config = dict(
    n_layer=8,
    d_model=96,
    n_head=3,
    n_kv_head=1,
    head_dim=32,
    d_mlp=192,
    vocab_size=2048,
    activation='swiglu',
    norm='rmsnorm',
    norm_place='pre',
    norm_eps=1e-05,
    positions='rope',
    rope_base=8000.0,
    rope_fraction=1.0,
    qk_norm=True,
    attn_scale=0.177,
    bias='none',
    tie_embeddings=False,
    parallel_block=True,
    extras=['capped logits'],
    init='uniform',
    init_std_qkv=0.0498,
    init_std_o=0.0,
    init_std_up=0.0498,
    init_std_down=0.0,
    optimizer='adam_atan2',
    lr=0.00267,
    beta1=0.9,
    beta2=0.98,
    weight_decay=0.11,
    lr_head=0.0112,
    grad_clip=1.0,
    warmup_steps=573,
    schedule='wsd',
    decay_fraction=0.931,
    decay_shape='linear',
    final_lr_fraction=0.05,
    batch_tokens=[8192, 16384, 32768, 65536],
    seq_len=2048,
    doc_mask=True,
    train_tokens=101400000,
    steps=4237,
    dataset='wikipedia_en',
)
Each number is 128 + 24 x the weight over its row's rms, rounded and kept within 0 to 255. Layers, rows and columns count from 0. Numbers have three digits each. The size before them is the row's rms in percent of the matrix's.

# v: layer 2 attention value, 32x96, rms 0.0874, rows 1-13, columns 48-95
# o: layer 2 attention output (transposed), 96x96, rms 0.104, rows 1-13,33-45,65-77, columns 48-95
v1 105:137100140138121122115184151175142138111139134170139163134129085142118121144123109149135128106090102096116075151117118169115114111102095138125155
o1 103:164134166148133112144117178137151148161138118129102083121139153120143104126133091169112123109149113126097158130107153110091143132097151144099144
o33 102:162131151091114094129147168080136159152112147131099126129126150102096050104153056145133099131145137114102149136164136131127123129104156135106110
o65 120:091136114072114154164117138087161138158119087126127145133138154083155127108162121155138153158159158106114175126102176120157142163160164100152097
v2 097:104148143120161096206129115114129086125162099096087148123115151118132151160128123171152112116084152165129103125077162095145105116119144109119100
o2 074:113169140180127143114151124147151098163095137142118164113099113147178105128122155115134145119115141169125131128144076116149127089106163107078147
o34 097:149158150188132132109186120174136101135104139153114128126144121158171127158090152122119138127119123170131134116113072116121139083116165114073111
o66 071:124167121187121128090145149118124129152088158187130123128116110130123065111105153131172139123108130119107145131076084123115150089111169110095148
v3 096:096085113129121144146199154093129125143122174162134133101163156127175133088106097088142159149098133183132121124105137153095147133098167116124105
o3 099:164089132141130145106192111116075106127127124145151110142134125109107132116102133145166143152163128120137114117113143115164152160120138084175120
o35 109:148070115181143126123170129125077082058117121111132077163113146117120114112101109137155110118154100155112091126156146119128151080132132123119147
o67 094:157123116108147148102122119148102119153153101071143111125127090137110142132098162138137133087127150104137081118100116090132099107134082102112163
v4 104:155096106144147109102150112130117146105114120108142105180114139153133150111135113102091117114080175123128102056121128141180105127089129130133145
o4 086:103090173102118135143132198124126104181146122113136114116100117110097161159116119181130184162125146150118125101132127128108083150122147101134122
o36 116:134109144109102134135128117112104078145125117130112123122069127129099080148141095092116133121125133121117127127141136134105086108113155161070179
o68 110:104149126078115142118131134099167117182123120136157144109161120103142163145122163160159148131111152126166135162097169087137127121133099098138131
v5 097:098138162134124133152152150094112123157145124132110133145134087120088098120127145131183126158083093101125155152108132167118156123114117131146163
o5 088:145149099172132151130133115147147170110134147153136103088110154145139122143145123132146085129096117132151115159142140140111136161108149138062122
o37 099:126122107200172133104140136129127175127123148145141127077162141129148154139131146146133109174075139138155116126103119126171144202104142093107101
o69 108:141158126158108099152122115164119126118117109110150125097143168150170138148119085099111115079165134131125153115168139132127095148117191135052106
v6 102:104132123147106155159133122117149123151152090084112127144125139126102158119123129115137118152161144125117115108129142197138140129077148115108128
o6 087:157130113156165147122139124144132168137139130137102097096108113150122136130086139121157118122104148110161113145111117119093098147115210098049129
o38 111:169116093162135108154125123135141119097167137135105077105116125171121154151083146130130146121093127132161096135117146123133115156119157139042140
o70 090:141133113149147091132091092112118165146115156152143105106126144141164091144093120119154080142082093123141116167132135092138108123133156142104136
v7 087:133134139125150110176122168082154104148129096169101110125139109147131143158123177137134079155123151129141143105100113144106168149136120116139114
o7 092:066187099124163117138140073139127148137121160136138157065095121155111146098147153089095112180103140179157125120170134117164110137132164111130095
o39 092:060165107111133096138113087145167130171100117164146172106155097146132117108085133121155129139132142115144126113124128122174103122133137123107133
o71 099:078125118148131129076150108094096111130124162117104107112111115151089131155118135110073158115137138095108132145149119093129102094107132093137146
v8 094:084113101136111111119089172103161142139116095126143105107089127135173142148110161150142111150118113122141122108140130153135165135149134145133094
o8 096:124140052115155106162142085148104148102133129124139147121130156114128142072151143081097133121097135144118124170150131111143120128143092094140128
o40 104:111142081156140089125102111146169107087118124122140134130152136155131176117116166106106144116139126106138123147119148135136108157149095155143177
o72 100:105140106130142116083075112116075144112114112118088148159129134125138126122133161119087145183162148124089129160143124117097115102124123099111177
v9 109:127122146124100158151088131173096122141133111101129135107136120110103115109128161165172140129098165131104120123142137143143087125127125135131101
o9 088:138137117119103142103120121093152102111114129116098125125166126164069086121129073087134113097122127116101119155115137124136113135152158157081108
o41 110:125105128164116154094116141136117123127121124116083139082157123146110144134102105098134131117091135189117122110105112132136139120162128159132114
o73 118:097164083195176108122138152153129125145116147129118118148136119160148087107121123154157122080088115142154148136122112126111142122135184160079116
v10 106:114101146132087129138141123122094139115107152121127128163119099091175106134126130053163117086105112182130122152148144113103133129122115122151124
o10 093:130110079115091164127091150076103149080141125130148099173150151092081124153105100169119146122159115135084131124100132129115138147150143110154094
o42 110:117114138183101156145102106124082103109120126114119106132089151071103153127172130121149148172124116140095105108124166159096105111153147159137165
o74 093:132155102078149101113152180086128108158119109113124138137123123148144125140116140143112142131135150097105159140107135068133136144130100146096175
v11 092:110119134145154118130173155121152107152150098157142177163113153094108100145142067098133114135130101129102108146147143090108110125095117123110106
o11 095:156144170143117161132146127112138079172157131144113121116140116138233098140132125150160127095104112133163137102110082122140131120124160135120172
o43 088:140126151142146153165183095136092126143164140134111103147091118129153120146147152142125139150095123114152149119088101095114149124123162088120143
o75 101:185136098113131123152148123126090064140161125138139100083149126168145103131144097135156126092110149163149139115088142133144126146143149122102134
v12 085:105140138093074131111111129098142120125175167169080130118084111147115115101132110158119118133124121116136168107073140131098166124144150143110124
o12 068:143121155134150163094114099144164124100105078116107122136142140133116130161081128139103120103108131113103109168131119126133144108106140153124122
o44 097:129122117173144151085155135169141147127144126142146149093166172099145158127125134124147130151117138163128097162085107116166139138142097107179128
o76 094:111126132151157110159120159153060097100082106076115127114132119127110144157107119110133186062160153118106129105148105172112144107122158133098108
v13 114:116112140187120119105114101148130125170142132134098116144128101126152158109135094141128201102106115215119135136154118103136105124128116105148119
o13 101:136134110127087128102151146127153128156155117163130134145173138103140134108175152137129087159093177146123149143068143118152125146133098120121105
o45 144:153121154135119137139122118154118132064090097102096156135089112133102124128105108117112113111156117129094070091166103177130148079137139164098110
o77 087:176129139100112137138141147163129159114138130157169119158131156122142112130163163144126083163094103146139108128087114101155112161121112118130089